Each number is 500 + 25 x the weight over the matrix's rms, rounded and kept within 0 to 999. Layers, rows and columns count from 0. Numbers have three digits each.

# layer 5 MLP up, 2048x512, rms 0.0819, rows 1333-1354, columns 0-63
521521513515487503510512460507528528469512497515539527543452491466501499519435508544479494529495512487494534553492517490501481514501550489526484469496523509521507521506464479503446525481504496
523566489475570504500480512484483490485494512488499518527463558517493507536490513489503459504506523486488502512479511479474492469478537514487493522505495475539496488476476514494486521513455518
435500487475516488491476484461493529519493508516546467490505523525461541510437522503504491499519471468512496511478452483526533526450435530486515538491508503528483521535480488534516499479504487
489514515485510506528455475462473536532467476526522479532491507513504527477479547492515500508508483509458518508513477457543499479494463503514485483490455524532518466474498506512494466479510439
513481520506481486522467476509511525494437464509536510471532500472533477454523491522526508462467503471488557513489507537459473499511522506473519475527534492465510508425526534509561509488485473
523501476504516475524483472519499532519509529492481492518498491473522494579506533515498508520505518506505487455494500516476509501519474507504536474464456498486479512554539521496515482488483523
495487516495503534502477498532437409492521475470491511507532510478494467515488494534478474462515513503500499529504486496502478474496525518462443479544461518507520497496550486496461502462515488
505512509506507502529476502479518505479493518501500501491494492466513449512499469520467511472516517514479460539524482498511568455527492474505493469489482496473522496478494497517476528504548461
480527525450446452514516418499530519480519538490478552545449471534529471520484547494517466502492459486520526508472541530557544452514530463547472533494504517478526514468470442500485524484511487
534538535471528514501508523505520511458456478466503512461542544486500517474533495502498516484522533490510533479495536509541472495513523510485493490512550514502459519495473491472496556458505512
517497480458556472506513440478505469539504506524523446488513556503497550442490496478539510531472467452495534493523511548527492515529510504465534505498503499484530521554488466482507476448493497
480494480529539515477494474487532478494514487516479520555573475527490474483475507489488490478506473502523545471548481513486508513527488503521501490503509484499489487530502520484558525512487525
448478530528500480469497508536527508515561520531529502541515507513487494477526536498451520487491528509499491433505450496510480502487507530477506501534527527469495473523528487503517460473478483
479518559483556484499530517483499511463513459520537500505507531515483498498466528503510498516478523472497488473496470466512503468481524544515483504505512486579494479465500498490494431514520507
500523461469536512512459503478465478513524493483478448493498510483497487473477467485444473534482518465520508507540478511435512480478518467530481531488490511490504503499504491509494509473489485
501482489501491491474483509536484487535470521514460513515512489482502454494505478567522510460506503516504493532471517501485487495523463480481504563505466464454496488526482480497523460505506485
454562520551528448485476442469480527470529479512520508506496513510489450499529501520505453480490505478476487522506489486490512521493507485474508540512481488487450525505509465504482534506492523
518499469529576500487481482462509494480534503541559494454441526501486532495479457487417501481499500525506541534512533472476476447504511517564463431450502478458522520507528510496498458493446458
514496512508467500502535469472482455461487526505430506502478465483510496519497494452530475488517508505561507545462520441479526452499525453463492520517494488501513470512487451517504562519555486
487502505524545485492505482489476503544494560500443537492521546474467509512487460518462498494526439483462501479562503491524545475519520489470486508487499463505502489534496439505504565470500495
516598538515488498500541476523444450499485502482420456503472519496542476534505510464529506468491490494481512499520556515509462503520484535534523488561501512542481463523495548466468476540475479
514486490497495489482540521536500495483517476504495560468461493489502512544473521473535497482458492512491516481495473536501500535506503490499521513524484531516460481493509535465556486512495504
# layer 5 MLP down (transposed), 2048x512, rms 0.0813, rows 1333-1353, columns 0-63
448512539487509470524493507522502473515504459549525510515510479524517497462495530509492451521515490468529499467495509503495509473491573504500507501501463451472526477566506499499490482526509512
469471503474456510466522481513512548492523500505482512518467498478468478525496504485496494492445489546456491493531472515489546494492562536535515491543467481514456522505504508522504533465484484
530511534495494487476532494532476529514508487537503499544497498507536489471469474495497483477480507499448528476529473491514520530460463487456481515475495482511547544538531496519494488523468510
529491513491523475450549444457462489539515489476526495539539489537491491512471515522516476503499502523498445547511474469483511516490546501492506545499494512508527482510529508554508505530520493
522505536482506503506503476488506489520500499545537496537479530493513473520501534552514497523532544466476492514475524513525471545493540467514496489487477479523533491466507458514507445491476483
503519507510520506473491506509536490492496509526523520463487504535485521497536487493497515524530468458462488461493506494522432499495471532515483553501493469523488517530486486541526515506528441
462450498520460571503445497543504478519437486473502477512532475480513482536483498472476490517506524509522561512534506524525492465516492486491524488484492529484478500505522533525483514531469510
482472540493476545447525515515542500474471464541504502524492491496504467536489455432469530491482496501534445512492471513490483521507533488514532493498520488512553556500503504475494489486486507
466548518499469527542507434513514471549477460458465462524486494521510502478539488474505495531495473501521491524492499485519464497522499518578485500544460523504509497505504482500495543514513482
483502504474457485461544491545516496472482506491539487467494498490572494521489460499539516534469479530481505485485482477519508574493490466516518458490489501460499484527514489520462513466520531
535500500511521522491476513509478557502476531461469517499521540465515549461520509473483489497506488523494514515474504508485513488509547484514478488519504494490507510479507526477473496489499475
468476498507487490528514569481519524480482498487500492485586485540507472464502543522493461552496536515452528467513498482498473498571478511548492504539503530488512515498535513492520511489476497
497517483472524500513484537473494504477535511499541452513483473475501499518537467507517510515530498515522519469492560474471533512479480475475469457484516477519517483496524501493545496500496469
490490439515490493474519506512502508584464484519499516514521482505530549459528498487498501532524520505533505505521454512508488507480507505446508528531518507535502500507479483483513497472511505
496473520492488501478530491477478493512521473500521532481491502502502499484538497533537502481497527535481526478471464497466508513490514460508519532542557497465534538485467537467514535491503483
503474511450542486495493461499490511503507465459549460436471484502534531499488506517470486523514491492487531496507513507497503527505517539543525497517511459478508491491518493516468533495528515
464524504492489509477557492520502503532458523471476503532513474485525452467522480499484504478505542490535502524501489512470478534482475505434467527523451511527565515478508490515504504511495496
436512465499510473505513508542513464490481517501536510520503462464523478459481485535528495472540480502527473540537485453503503517485497524481491446479466489459536497493478519514482525472520511
468484495528519516507513467528492474495456522507494484462481525541478509539507463513522527475529505506495469457468528480461506495513484491518481504498419480505466457517555472489522517501507539
471519576516474436493454467483441488489535502485517522442539461542538522513473461509455521545540451502441470480504547464513520489495500524494507506492525512509500512487508507505501530523505532
515534472467469532497483470523497511469509499470482477577503471487481515499482527475520505433491458506526492541506484529474478530527474505529518442507497516470503451498487485480512484484514533